From a checkpoint of a small transformer trained on Wikipedia.
Size: width 192, 3 heads of 64, MLP 768 GELU, vocabulary 8192, 8.92M parameters.
Architecture: LayerNorm before each block, biases, attention and MLP in parallel.
Training: a variant of SOAP for these matrices, 496M tokens, 3786 steps.
Each number is 50 + 10 x the weight over its row's rms, rounded and kept within 0 to 99. Layers, rows and columns count from 0. The size before them is the row's rms in percent of the matrix's.

# layer 4 MLP up, 768x192, rms 0.154, rows 631-649, columns 0-191
096:47 59 40 49 40 41 45 38 28 68 37 46 55 37 60 39 56 50 60 39 68 81 48 55 51 65 64 62 34 65 47 43 37 49 64 45 50 44 41 52 59 49 53 60 58 60 48 47 46 49 67 54 52 37 65 54 55 51 35 49 53 56 54 44 54 57 55 54 60 52 41 39 48 61 54 58 54 40 51 68 52 55 19 35 50 52 43 53 52 54 56 31 49 43 73 39 29 51 54 65 39 54 59 57 42 64 52 48 49 58 73 44 39 48 34 53 45 57 43 45 59 54 49 49 63 48 36 54 59 48 51 44 44 70 55 59 55 66 50 24 63 35 54 51 62 50 38 57 57 72 35 51 42 46 56 47 39 43 57 45 55 48 61 57 46 59 38 50 42 38 48 40 28 52 49 51 62 36 54 62 59 54 36 39 54 49 53 45 51 34 44 61
096:40 69 48 50 50 36 61 62 46 40 55 25 37 27 55 58 69 58 55 51 45 67 62 52 59 49 44 46 49 43 60 51 34 33 73 54 45 42 59 50 54 46 55 36 54 39 61 56 60 54 44 40 45 63 53 38 55 42 48 68 69 47 47 54 43 39 39 47 51 54 43 53 44 56 72 47 49 47 47 50 36 42 27 33 52 50 38 32 47 39 51 45 57 57 44 50 42 48 46 32 47 27 57 45 67 64 61 44 45 57 55 42 60 45 47 47 44 40 57 63 53 57 49 48 66 38 53 31 36 60 61 52 51 24 46 50 43 59 57 55 72 41 51 49 51 44 32 53 31 40 78 43 46 43 47 43 58 61 42 55 60 42 58 48 56 65 45 38 51 61 60 59 28 54 54 49 50 51 46 55 48 66 44 54 50 53 42 46 48 41 53 66
098:57 54 49 39 36 38 46 53 51 55 32 55 59 57 46 54 30 45 49 54 63 43 39 61 49 62 63 44 46 42 59 67 37 56 55 44 49 44 36 54 52 56 38 45 43 52 59 67 45 54 63 40 49 33 42 40 40 73 41 44 45 51 68 66 48 60 65 39 61 64 61 38 62 49 64 44 53 55 70 45 17 37 45 47 58 61 53 41 44 46 46 38 47 50 56 54 49 43 45 46 55 60 64 34 36 63 54 40 61 37 58 37 66 34 61 43 51 53 69 40 64 30 52 58 49 45 54 64 53 54 51 38 55 56 40 62 37 55 40 56 33 51 52 49 59 43 50 29 61 60 61 60 61 60 47 64 53 50 51 66 60 57 39 49 60 33 40 57 41 42 53 51 50 35 44 72 41 41 63 55 54 49 56 50 49 49 41 47 40 56 65 30
102:54 51 48 59 54 62 50 37 45 53 51 54 45 45 37 45 72 37 46 59 45 42 54 42 35 28 59 45 66 60 51 35 60 45 30 70 34 35 50 53 67 50 49 65 50 47 39 53 68 45 59 49 43 42 56 41 64 55 33 48 33 57 40 35 63 59 46 53 48 40 56 49 41 39 61 60 43 58 37 34 42 49 50 42 65 59 46 42 56 37 51 49 57 47 50 59 61 67 54 39 54 48 51 55 58 49 58 53 54 52 47 62 38 61 49 77 63 40 37 41 53 45 48 51 43 48 34 55 54 46 54 49 63 63 57 60 44 32 51 52 53 50 38 49 59 39 49 58 43 52 32 72 45 57 61 54 50 30 56 50 39 40 48 48 54 56 55 61 68 47 35 17 50 44 41 44 64 34 50 54 62 60 78 49 43 42 66 50 45 67 44 49
102:56 59 56 52 63 34 56 47 53 39 59 52 39 51 54 50 54 54 55 41 52 62 59 55 55 48 55 51 52 76 65 45 35 57 49 63 55 50 56 63 27 50 43 32 50 66 22 33 49 45 62 48 45 50 49 39 61 48 55 54 23 45 57 53 54 50 57 42 51 58 45 43 39 31 66 37 49 56 46 45 44 53 58 44 49 59 54 48 38 61 52 43 54 52 47 52 51 53 66 45 53 29 50 47 46 55 64 51 58 51 63 39 64 49 36 38 43 36 53 66 72 58 48 58 37 44 72 64 51 30 16 37 46 52 73 42 46 57 36 52 54 36 40 39 58 53 74 58 65 44 51 58 51 62 52 53 52 51 37 45 55 60 67 50 54 67 43 37 47 56 52 69 46 55 54 65 46 54 56 50 52 48 68 53 54 45 50 47 60 64 51 54
099:52 54 38 35 49 48 46 57 57 36 43 45 66 56 54 52 52 48 51 46 59 60 50 39 42 38 49 58 51 44 61 48 46 48 33 52 26 40 64 63 48 54 32 50 53 50 39 59 47 45 64 49 52 39 66 46 66 52 41 62 47 50 59 38 40 53 47 59 66 49 61 53 50 62 55 48 73 52 51 58 45 50 37 48 49 74 67 41 43 39 41 45 51 36 55 35 37 33 65 55 57 59 48 55 54 64 45 67 61 62 56 45 41 51 34 51 34 58 67 69 44 63 59 65 38 45 51 35 50 36 49 55 24 42 49 37 65 66 55 52 43 57 34 38 28 53 53 51 53 45 64 60 43 52 58 50 43 33 54 37 34 49 62 43 55 54 39 64 52 56 44 61 36 58 31 29 54 47 62 60 55 33 41 53 46 60 39 38 52 56 63 49
101:53 40 27 67 36 43 67 58 38 66 47 47 47 41 47 76 51 58 51 63 42 44 75 43 56 51 53 39 64 46 62 26 46 64 66 60 32 53 32 46 56 56 55 52 55 62 35 53 50 59 47 70 47 26 71 60 71 40 41 37 53 49 50 49 55 51 48 54 58 49 59 38 51 38 70 52 58 52 43 56 60 70 29 50 31 64 26 38 58 58 51 52 37 53 50 44 50 46 59 48 47 51 50 49 42 43 54 55 45 59 54 45 41 57 62 59 55 44 56 50 67 51 47 44 61 53 54 58 50 45 51 64 55 69 38 55 55 50 45 37 59 53 38 66 40 42 47 60 53 41 57 58 44 48 42 68 54 50 39 32 53 42 61 37 50 39 44 41 45 48 46 55 35 60 54 49 36 51 47 47 50 46 41 49 63 62 39 48 59 67 55 36
103:53 44 49 64 48 42 59 60 57 53 40 55 53 48 67 53 60 44 43 38 67 53 44 38 48 60 38 51 54 48 56 47 55 65 51 71 57 82 33 59 54 54 43 41 38 44 49 51 64 61 58 41 42 39 63 38 50 53 63 44 49 47 61 42 55 36 48 44 58 57 48 60 47 46 45 52 57 54 45 39 44 41 42 53 44 55 49 50 44 42 36 40 57 47 34 33 46 52 50 52 63 46 52 51 58 59 44 78 49 27 43 33 55 52 51 72 39 41 56 46 43 70 53 49 48 43 51 55 51 53 66 65 52 44 42 47 55 56 59 60 60 52 63 40 74 46 38 47 72 54 38 47 50 58 42 43 65 40 47 60 43 49 58 45 52 45 46 59 53 69 65 64 31 63 37 56 52 58 19 51 56 48 47 51 50 28 38 37 73 55 32 56
089:37 53 54 26 52 54 42 49 62 46 55 63 54 59 61 38 67 36 64 57 48 46 65 56 49 70 50 43 37 48 52 58 51 72 34 49 54 50 46 60 60 51 44 60 45 49 61 64 45 59 44 60 38 45 41 71 58 36 49 52 49 37 51 34 53 49 63 57 39 55 44 40 41 43 56 32 43 51 49 48 49 34 63 53 42 42 47 61 35 39 53 66 44 55 25 60 40 48 49 67 43 58 35 32 42 38 44 41 53 43 55 51 42 48 52 43 53 38 51 63 58 45 54 62 62 41 41 44 54 53 32 33 69 68 51 56 27 44 55 48 52 58 57 42 61 63 39 56 37 52 55 63 54 53 49 56 54 67 57 54 47 27 37 44 40 67 56 63 54 45 55 48 74 47 54 40 51 39 57 47 57 71 40 30 57 57 48 38 42 43 44 36
087:51 48 19 54 41 45 50 39 49 59 56 55 58 51 38 61 67 45 64 53 57 57 34 41 49 47 30 61 38 54 50 36 47 71 45 54 37 61 52 52 38 44 58 41 76 71 41 36 62 52 69 55 46 61 50 39 39 62 49 49 62 36 60 55 65 52 52 48 52 59 61 73 45 49 44 38 30 58 54 48 45 53 59 46 56 52 44 39 58 56 51 44 61 61 38 55 51 50 51 44 53 66 60 60 56 48 53 54 45 63 55 65 49 55 51 60 39 71 56 66 59 45 41 54 62 58 49 47 49 51 53 45 48 71 64 50 36 46 54 63 40 41 59 43 58 60 47 70 54 51 29 55 42 56 55 49 41 56 54 49 53 24 72 41 48 63 63 39 39 56 47 47 27 33 65 49 57 50 44 34 37 37 58 59 53 52 48 54 45 43 41 47
098:58 68 53 62 52 46 48 36 49 53 45 53 41 45 56 58 51 62 38 41 57 45 46 56 49 48 46 38 56 47 46 57 59 49 58 59 46 51 43 60 51 59 55 50 29 26 53 37 69 61 43 37 42 50 68 61 35 42 51 33 53 42 44 65 43 53 33 67 67 47 56 66 50 33 51 61 52 56 45 30 34 45 55 66 49 34 42 31 36 48 56 55 45 39 26 53 56 47 58 41 52 54 51 35 42 51 62 65 41 55 50 58 46 44 57 68 43 38 75 37 51 59 49 51 50 28 47 60 58 45 41 37 50 55 39 51 41 49 47 54 52 56 55 51 54 54 49 59 49 49 43 55 53 44 46 46 68 41 66 52 45 62 60 76 62 55 42 54 53 57 37 40 80 72 43 45 43 48 45 39 56 42 46 51 71 52 52 71 57 43 50 34
094:33 48 36 47 47 47 51 41 48 42 51 46 44 58 34 52 43 47 42 65 28 64 32 31 70 53 50 50 61 50 43 45 54 46 52 61 53 34 42 63 55 43 56 61 46 44 56 48 44 44 61 51 40 61 60 42 43 29 40 43 65 42 59 59 45 46 56 59 52 40 28 57 63 51 58 48 18 41 56 41 61 58 60 48 45 42 57 55 62 61 67 57 40 70 35 54 46 54 61 41 47 44 39 34 46 53 31 51 38 60 53 52 56 56 52 44 65 52 48 50 53 65 53 50 50 47 43 47 42 48 65 52 71 60 52 41 56 33 43 54 41 43 52 46 36 59 36 57 66 62 36 30 50 52 39 64 47 42 52 59 35 48 38 43 56 44 40 37 63 66 44 61 65 60 34 54 44 42 46 46 46 68 46 32 49 62 53 69 47 57 33 60
109:44 44 64 46 54 59 50 52 46 65 53 56 46 43 50 57 42 35 37 57 57 64 56 44 47 45 66 42 37 60 52 46 45 56 52 71 57 39 67 50 51 51 46 70 58 41 49 54 73 66 59 45 74 66 57 36 61 54 44 63 30 51 44 64 40 46 39 35 53 48 45 38 61 60 53 66 52 54 42 42 52 48 57 34 60 46 46 34 51 70 48 44 71 54 57 51 62 69 57 64 49 61 63 59 52 31 48 51 44 42 50 64 43 36 47 62 42 56 29 46 59 58 71 41 29 50 62 59 38 51 55 39 46 59 46 44 60 38 49 54 56 49 56 53 40 56 48 50 47 45 57 29 45 55 46 39 31 27 37 46 71 37 46 37 56 43 47 54 46 35 57 39 65 52 65 49 38 44 43 53 62 52 64 39 43 49 45 43 42 43 50 44
099:52 62 56 59 52 41 64 38 48 62 49 36 68 53 50 57 59 43 48 48 69 61 51 56 43 51 47 33 58 50 49 57 58 55 48 47 52 60 53 56 71 50 53 49 42 55 60 43 49 38 57 58 24 41 56 36 53 57 38 48 33 55 44 56 61 60 50 45 37 31 30 59 50 56 47 59 42 50 48 39 48 50 26 38 41 26 43 66 58 45 45 65 42 59 34 47 50 52 28 52 64 60 57 39 72 39 53 45 47 38 70 34 47 48 70 69 37 40 47 49 62 42 58 46 56 55 70 41 57 66 55 38 52 56 55 51 75 57 53 36 52 41 58 43 44 68 53 63 48 54 47 32 53 40 51 41 59 37 52 54 50 65 55 53 49 38 56 61 47 49 52 29 48 50 66 50 71 56 59 46 49 38 58 62 44 41 41 60 40 57 50 47
103:59 38 49 62 54 42 51 56 57 48 58 47 46 66 48 47 46 26 63 55 45 44 65 48 43 44 41 74 46 66 43 58 55 51 30 40 41 54 47 45 55 29 47 41 45 50 39 54 61 59 47 43 49 62 54 49 54 63 43 52 30 47 45 48 39 56 61 31 59 51 64 44 43 53 57 59 56 69 42 39 44 54 56 43 53 32 49 47 62 58 52 49 44 59 71 43 54 32 66 54 63 56 42 49 53 43 60 54 57 55 68 60 41 42 38 58 42 48 56 39 53 51 48 52 49 63 60 41 66 40 53 42 46 44 54 41 46 64 68 68 49 50 51 26 42 53 55 53 57 24 59 72 44 58 64 51 47 48 44 36 63 32 44 37 62 54 57 57 50 26 49 74 58 47 37 35 54 44 50 68 47 60 51 72 40 37 61 55 59 58 45 49
093:37 55 45 53 38 53 31 49 50 54 46 58 45 32 39 55 57 46 53 49 53 32 59 34 46 70 58 48 63 46 52 51 57 39 51 62 41 49 28 60 53 41 58 43 53 42 48 66 60 42 48 30 56 56 55 44 44 47 45 56 28 51 41 34 54 52 49 41 33 50 53 56 56 59 43 53 51 44 41 61 35 62 37 62 57 60 48 55 67 35 49 32 55 54 27 41 38 54 48 67 58 41 45 42 69 60 48 57 36 59 53 43 67 33 44 51 49 44 55 49 51 42 50 73 44 58 39 65 43 27 46 42 49 47 60 49 43 62 46 36 38 54 33 39 53 59 67 53 42 59 43 48 52 68 53 63 28 60 53 61 54 32 47 59 51 43 57 41 36 48 59 43 42 52 59 47 25 41 61 43 65 47 58 40 69 50 48 64 52 41 46 64
104:36 52 49 41 69 52 42 62 51 65 50 52 54 49 67 53 51 37 65 52 52 30 61 50 46 54 51 35 45 42 42 55 51 64 44 41 66 63 76 36 47 44 24 44 50 50 43 39 43 40 57 49 54 47 61 50 29 48 46 45 48 46 39 49 57 50 32 52 30 38 60 51 37 51 60 55 58 84 45 46 50 54 60 54 52 55 59 55 46 53 54 60 45 44 48 36 59 65 53 29 54 29 27 20 44 46 37 59 42 42 36 52 43 58 49 57 71 59 64 29 35 42 60 44 46 48 57 48 59 49 39 40 45 68 52 38 42 58 55 60 42 33 62 52 44 49 41 49 52 39 63 34 47 51 31 49 49 55 59 59 56 51 56 52 51 62 50 53 45 46 39 48 51 56 49 46 57 45 40 56 53 52 39 44 40 48 45 50 35 35 56 31
094:54 56 56 53 58 35 51 64 57 55 54 47 63 35 44 32 57 45 36 51 54 49 25 55 38 63 64 47 41 25 47 52 64 63 33 50 50 54 35 37 61 32 46 40 57 70 50 53 66 52 58 62 41 46 35 51 60 62 44 47 53 51 75 61 58 50 59 67 56 57 46 59 60 77 50 39 48 54 54 50 53 39 30 51 44 56 56 41 55 44 58 49 39 61 40 34 59 40 61 58 52 43 56 35 41 46 46 63 45 40 47 44 55 62 36 55 40 52 55 39 43 67 50 32 48 35 40 53 52 51 47 49 61 65 58 40 40 36 41 35 56 60 38 68 42 57 57 63 39 53 40 39 40 49 46 53 52 47 54 52 38 32 37 44 52 58 37 71 63 46 52 55 46 57 53 43 51 49 46 53 46 45 55 74 26 43 52 33 41 56 51 47
095:47 72 47 60 60 48 55 45 58 39 35 58 48 43 59 65 30 54 41 39 47 37 41 40 40 32 55 52 46 37 62 42 41 38 60 77 43 50 27 48 59 61 54 65 43 40 55 46 31 61 46 53 42 45 36 59 32 46 41 57 50 53 51 46 52 53 64 41 68 33 51 65 34 75 47 54 52 37 33 55 51 48 45 63 59 55 62 50 55 53 53 62 41 54 46 40 72 44 46 41 47 60 57 64 55 60 50 40 56 66 53 64 51 64 66 74 48 57 48 37 45 56 41 47 58 36 36 53 41 41 39 54 56 46 54 53 46 42 55 50 61 69 65 39 69 42 46 43 49 36 57 73 53 60 44 44 64 55 57 46 45 53 56 51 34 44 48 50 53 55 62 48 54 57 47 39 51 42 51 38 41 45 39 43 61 34 51 47 53 66 62 56
# layer 4 MLP down (transposed), 768x192, rms 0.146, rows 631-648, columns 0-191
099:43 47 54 36 46 54 60 46 66 53 61 47 51 50 52 68 42 61 57 50 45 43 58 43 57 35 59 39 51 53 47 62 46 46 51 67 35 54 69 39 42 43 45 51 47 40 38 41 53 41 51 34 61 66 65 56 41 34 40 44 71 43 54 43 42 68 47 41 61 53 46 41 46 27 40 37 34 51 49 37 52 64 62 48 54 40 57 49 40 56 70 54 54 47 43 45 58 52 41 24 34 42 41 36 42 38 54 52 49 49 51 45 64 40 53 65 48 38 36 43 43 46 33 51 35 46 66 53 47 36 57 49 69 32 48 48 78 51 50 49 50 46 64 54 40 60 58 51 59 36 35 42 65 74 39 70 50 43 39 62 57 44 53 44 56 44 45 42 51 44 37 51 64 54 68 44 33 54 41 48 46 45 63 41 38 55 54 59 57 32 46 57
097:37 41 56 55 46 45 57 66 58 53 60 51 26 69 43 59 47 42 60 43 58 63 46 37 59 68 45 36 43 57 68 31 44 59 68 54 49 41 35 59 46 45 53 63 59 48 40 38 61 43 53 40 45 76 59 33 70 55 58 37 51 62 39 74 28 42 61 52 46 63 51 46 30 65 47 50 45 54 51 45 43 48 52 52 65 50 41 50 39 57 56 43 44 46 51 65 49 47 52 54 68 45 43 63 61 30 39 44 46 45 57 48 37 48 48 35 41 57 52 43 62 56 54 47 59 59 63 55 54 49 56 52 74 54 36 38 37 33 58 54 42 54 41 37 59 38 46 50 58 65 30 59 47 42 26 43 46 66 46 39 64 44 65 54 58 48 53 52 53 60 39 46 48 46 57 63 47 64 53 42 40 45 54 49 45 48 53 44 46 67 55 43
086:46 51 53 54 67 50 43 33 57 43 63 51 49 49 45 60 58 46 46 56 39 49 48 53 58 34 42 65 64 56 54 41 46 49 40 48 64 48 63 44 57 57 45 64 54 48 51 33 43 41 40 58 53 62 36 51 58 54 52 58 53 63 34 55 42 53 54 60 46 44 56 44 29 64 31 50 60 37 36 35 65 41 34 67 46 63 64 58 61 39 60 50 58 36 39 52 42 54 52 63 38 64 51 67 42 34 39 60 32 55 45 65 44 51 44 52 64 50 37 35 34 78 50 61 62 42 32 58 48 45 35 62 52 40 54 52 70 41 51 54 51 58 39 58 47 67 39 64 28 35 36 35 59 32 54 45 52 32 34 61 44 50 56 57 42 52 57 53 65 53 43 52 44 60 57 43 43 61 45 43 35 55 45 48 56 56 56 44 56 32 43 53
105:23 37 31 56 50 48 45 39 56 47 38 53 57 51 57 44 49 59 44 49 56 58 47 47 54 64 45 46 53 52 51 46 37 54 27 41 46 42 24 56 48 67 53 51 45 54 54 42 38 62 34 49 49 41 46 55 62 49 58 59 40 35 38 51 49 54 57 47 44 53 37 51 44 27 48 47 38 58 56 30 48 33 58 42 43 54 63 40 60 57 56 61 46 57 45 41 70 53 59 47 48 60 51 44 35 55 44 50 44 56 66 55 43 54 50 52 45 63 37 67 51 43 48 32 44 45 38 51 65 45 46 45 47 65 32 61 80 58 58 36 68 64 58 65 57 48 48 64 34 49 71 50 62 61 41 60 40 54 56 48 40 51 49 52 57 56 56 35 30 54 53 51 42 37 52 65 67 50 47 39 45 48 40 40 32 57 68 25 42 46 39 50
093:46 44 50 50 47 63 63 50 55 58 40 65 56 59 43 40 48 64 60 52 45 50 36 48 63 35 38 45 43 38 47 40 59 65 53 38 37 46 54 40 28 42 72 51 37 72 54 39 62 39 49 46 66 50 60 47 39 48 54 39 58 58 48 34 41 51 51 80 41 53 65 52 53 55 53 69 69 34 44 53 53 33 54 49 63 29 38 70 47 47 44 41 65 51 54 46 49 54 48 63 59 51 60 50 55 47 53 55 64 48 34 57 45 59 50 45 42 69 46 76 61 50 44 45 70 55 60 43 36 45 40 59 50 64 48 56 43 37 36 56 53 60 35 54 36 46 57 41 49 50 41 53 65 54 34 48 59 49 59 64 44 34 35 59 44 53 29 49 56 64 61 48 37 53 53 70 53 56 48 44 46 44 54 55 39 66 57 49 57 56 65 44
093:59 41 53 52 33 54 52 36 55 52 64 47 48 50 44 46 40 72 49 63 44 32 51 53 61 46 45 50 47 57 37 49 66 60 51 41 57 47 39 47 38 68 49 53 33 54 65 44 47 43 41 39 50 60 26 60 29 45 59 43 52 58 51 54 41 43 57 43 34 49 41 40 54 52 50 51 27 53 57 37 61 57 53 53 51 26 46 60 41 46 46 48 46 70 51 73 50 64 29 46 37 37 45 44 52 23 53 36 37 37 57 62 46 37 49 54 69 47 36 29 47 45 47 44 52 42 44 36 49 66 58 39 43 50 48 53 58 50 37 37 62 46 66 65 65 59 44 41 46 47 37 48 40 59 35 56 68 51 53 55 49 59 39 49 44 42 55 41 52 66 57 67 57 54 69 55 44 61 37 37 55 59 43 35 53 42 65 58 42 46 55 50
099:59 50 76 62 62 42 45 53 52 46 45 40 64 37 38 32 49 59 41 49 67 47 43 39 44 41 48 43 35 57 41 52 61 58 64 28 62 37 61 51 50 51 48 34 43 52 68 52 49 46 52 54 55 60 36 59 54 56 60 47 60 64 57 47 48 37 65 38 79 50 56 66 53 45 43 47 54 55 48 47 38 58 47 79 61 54 56 49 52 61 60 49 71 51 47 72 59 70 49 50 41 49 56 50 61 57 29 52 54 46 52 55 46 41 50 63 61 59 60 57 33 33 56 49 50 48 46 40 59 44 60 55 51 44 53 50 42 30 56 44 47 43 61 23 59 35 46 52 29 35 44 52 49 52 57 49 54 63 73 45 50 52 52 59 56 53 43 47 83 59 41 39 44 39 51 62 44 60 61 48 48 51 42 51 38 47 64 54 59 49 49 53
107:76 49 66 58 50 57 67 52 40 46 36 40 37 57 57 58 45 60 46 48 51 54 53 68 49 64 40 67 40 46 68 46 45 48 51 62 64 62 37 53 37 68 39 31 46 64 43 63 56 35 65 52 55 40 47 50 46 54 43 71 44 48 40 42 51 34 46 42 67 45 56 55 42 48 48 44 48 40 54 53 62 41 67 50 56 56 48 24 50 41 32 61 61 53 51 51 52 48 54 47 45 48 57 58 64 34 48 55 38 48 48 43 58 47 42 40 23 54 32 67 56 57 49 47 34 52 70 48 39 46 40 68 59 56 48 44 73 52 49 31 36 55 46 39 33 44 41 50 43 52 58 53 59 49 41 57 51 46 52 44 49 51 40 53 37 46 77 33 51 60 32 47 52 48 55 63 34 48 40 48 39 28 52 50 58 45 46 45 49 56 46 60
091:57 50 45 66 41 55 47 66 41 54 37 36 53 63 50 45 47 37 53 62 43 50 67 49 41 64 50 39 52 55 46 23 44 58 33 54 60 60 79 76 65 64 60 52 52 42 56 63 47 62 37 53 56 52 42 47 46 64 46 57 45 54 65 34 49 46 52 66 47 45 56 41 58 28 50 35 51 43 58 60 41 60 52 40 47 50 64 52 27 58 59 54 57 41 33 47 51 51 50 68 49 55 64 60 60 50 51 51 63 47 49 53 33 44 47 56 37 52 52 39 46 39 46 61 35 65 47 43 39 49 61 53 56 71 64 62 39 32 34 63 50 66 62 37 66 46 56 44 52 46 67 53 30 55 33 57 42 34 59 47 60 42 60 49 54 49 29 58 53 45 46 57 45 64 57 44 50 61 56 46 48 45 49 55 31 62 51 48 53 38 50 41
093:56 45 46 55 63 42 50 36 65 60 54 58 61 37 54 53 42 52 52 46 42 50 43 40 52 61 45 53 69 47 57 40 60 30 57 34 62 43 63 56 47 58 49 72 39 40 56 55 51 42 49 61 56 46 51 51 49 55 53 52 53 49 36 37 50 36 51 77 63 48 56 55 40 54 52 38 72 44 51 50 37 63 43 48 74 42 53 47 53 60 46 52 59 56 40 42 44 58 66 42 55 40 48 71 49 54 29 42 36 48 74 38 53 58 50 53 67 51 48 53 64 42 54 28 56 45 57 54 42 35 42 56 54 57 55 52 46 56 56 44 41 58 55 28 51 35 58 43 26 48 64 54 44 54 53 50 47 51 34 57 28 48 56 27 26 44 39 39 50 40 51 50 50 54 40 58 68 42 50 48 51 45 63 59 54 48 52 52 40 55 53 87
092:51 36 45 56 37 44 57 38 49 55 38 50 60 54 48 35 62 30 40 54 36 46 59 54 46 55 47 56 42 58 56 48 44 33 41 57 45 41 40 55 26 59 41 53 33 47 58 59 50 34 52 36 47 49 45 56 49 62 45 52 37 33 42 40 52 52 70 35 50 59 55 51 50 57 63 49 61 41 46 64 52 59 42 44 61 40 45 60 57 55 49 54 39 42 65 61 64 30 52 54 50 57 46 54 58 66 34 40 40 28 44 45 47 64 45 40 47 50 44 54 62 46 45 51 43 61 45 57 42 46 39 65 54 36 61 48 86 48 40 33 56 60 44 53 47 39 52 54 45 53 63 49 49 29 60 53 58 68 36 43 37 67 60 52 61 42 54 39 54 56 52 51 38 45 40 41 38 51 71 49 42 70 61 52 48 42 43 55 31 63 50 82
099:62 31 42 45 46 52 56 44 68 52 35 60 61 42 46 50 55 65 41 32 73 56 48 52 45 61 60 61 55 39 56 53 55 47 52 41 30 41 52 60 49 56 39 46 64 48 51 42 48 37 56 60 57 69 40 49 70 40 57 37 43 37 53 47 46 36 52 51 53 39 51 54 58 44 49 43 49 48 66 51 36 48 38 55 57 49 52 37 45 42 60 41 57 55 50 64 48 54 68 47 41 33 35 53 53 71 46 55 65 64 44 56 34 44 52 55 51 38 47 50 51 53 62 60 43 40 53 50 51 32 43 52 43 67 54 51 45 60 58 38 55 40 48 56 55 31 66 35 21 57 29 55 45 50 59 53 43 45 23 40 59 72 46 56 64 36 39 47 58 52 59 48 47 40 45 68 38 48 52 50 52 44 21 58 49 54 64 35 47 30 42 45
106:62 42 37 44 33 47 62 57 56 48 47 43 48 48 44 28 46 66 46 58 42 62 65 47 52 52 38 47 45 50 54 55 56 55 62 61 63 61 55 47 54 55 42 40 47 37 38 57 54 39 40 51 51 51 45 44 36 53 68 52 52 54 58 48 28 29 47 55 52 46 74 52 45 47 56 47 36 38 52 52 55 34 42 57 56 54 55 43 49 62 50 45 50 48 57 45 29 55 34 63 40 43 48 64 43 32 30 66 52 49 48 44 51 52 73 53 63 57 61 67 42 56 62 29 56 67 56 39 60 50 46 40 40 45 38 58 74 55 44 46 62 53 45 79 50 61 34 50 38 55 59 43 45 50 60 51 77 52 46 54 57 37 41 51 43 59 70 32 31 61 52 48 57 39 38 45 48 49 39 47 46 54 40 47 67 43 49 38 43 59 53 75
105:48 58 38 44 49 52 48 59 48 34 65 28 50 52 53 57 59 52 45 45 62 43 49 45 57 39 49 41 58 48 35 47 52 58 28 54 47 52 44 33 48 53 41 46 40 47 54 49 49 57 38 39 44 38 52 62 41 61 51 37 46 49 18 53 42 38 64 36 43 33 61 56 60 59 50 63 58 47 44 36 56 55 42 37 44 48 65 36 52 38 42 40 42 66 42 46 47 45 50 52 52 48 31 46 74 46 33 41 42 36 66 41 55 27 45 49 64 39 39 56 55 50 51 61 39 45 67 61 64 50 55 65 45 38 46 63 70 45 41 37 58 67 53 47 41 26 33 32 51 67 51 63 63 54 46 62 39 42 40 45 43 46 64 33 40 51 68 53 42 51 46 39 60 53 61 42 57 54 64 64 51 35 44 46 48 55 57 52 52 43 39 41
093:54 52 41 65 48 59 50 30 58 36 52 30 76 45 49 63 53 42 43 47 52 49 55 34 49 55 71 64 51 54 42 48 40 60 65 68 44 41 35 54 52 62 46 49 57 50 55 35 58 51 40 53 45 60 33 48 60 63 48 51 65 41 59 64 37 47 59 45 41 46 43 64 49 35 25 48 33 45 53 43 62 54 57 65 68 23 40 46 58 56 41 47 48 45 45 57 49 54 57 50 63 57 36 52 29 42 51 56 48 38 44 61 36 53 57 53 64 49 27 52 48 49 61 43 49 56 32 46 33 49 47 54 49 31 65 59 60 40 31 46 56 57 45 55 63 62 55 63 58 40 52 40 58 55 55 62 46 56 64 61 36 58 48 42 40 36 46 33 66 58 48 50 36 54 49 67 36 47 47 50 49 57 41 59 55 74 51 42 50 64 53 54
097:40 53 36 51 57 40 68 46 62 40 60 48 59 48 48 61 41 54 47 58 39 49 57 62 45 50 42 57 44 59 68 66 41 37 44 52 55 47 59 64 45 51 44 49 46 41 46 41 42 66 54 39 31 55 47 60 34 40 60 54 50 37 55 68 45 54 44 61 33 50 49 50 53 67 63 53 65 36 54 58 62 42 61 27 48 43 59 58 39 59 45 64 55 52 55 48 54 51 43 40 64 50 59 41 47 32 35 53 41 58 52 51 51 55 46 60 52 70 39 31 50 33 49 44 63 31 52 43 65 75 29 45 60 53 39 55 63 28 56 56 58 45 55 51 60 46 31 62 51 33 80 46 62 54 37 46 59 56 49 58 48 49 52 56 38 53 38 61 62 40 34 45 53 33 41 53 56 44 51 46 42 70 33 48 60 35 45 50 42 50 55 35
093:71 60 30 58 49 29 59 41 52 62 55 53 62 66 31 47 52 47 53 38 44 41 38 54 35 34 23 58 49 39 46 50 62 41 65 51 52 42 49 66 58 45 53 54 47 59 61 53 54 51 41 65 49 57 52 43 57 48 48 47 45 61 52 54 31 63 59 48 61 51 66 44 72 49 41 66 51 35 53 70 42 61 39 40 57 41 42 42 49 41 41 53 63 71 53 45 47 55 45 66 47 53 55 55 61 55 54 49 71 47 71 49 52 37 47 45 35 39 44 68 54 44 49 54 57 42 57 56 40 38 57 63 47 40 55 67 57 36 52 39 55 48 53 55 44 54 46 43 46 55 55 69 40 51 61 46 40 47 46 54 38 54 39 58 54 47 46 47 78 45 64 75 30 58 42 56 44 46 63 41 59 56 59 34 63 59 45 47 44 73 47 51
099:44 67 54 38 33 49 45 50 40 47 54 41 48 36 53 61 46 68 46 65 54 51 38 29 48 51 40 41 31 55 55 65 47 35 47 43 39 32 41 62 53 53 42 54 56 36 39 53 39 55 54 63 54 41 43 51 46 47 68 59 55 68 41 43 48 33 43 50 36 31 34 56 58 53 34 51 53 47 47 61 60 58 56 63 57 42 52 43 46 62 61 20 55 65 57 48 37 48 57 34 42 44 45 44 59 43 72 74 42 48 53 48 58 46 40 68 59 58 51 45 70 45 49 75 54 53 41 40 44 49 70 41 58 50 55 50 61 42 56 61 65 24 62 49 49 52 53 38 56 45 51 50 63 59 53 53 38 58 60 45 45 46 62 58 53 43 49 65 45 58 50 50 59 65 62 50 32 35 41 44 46 55 55 52 28 51 57 41 42 57 54 59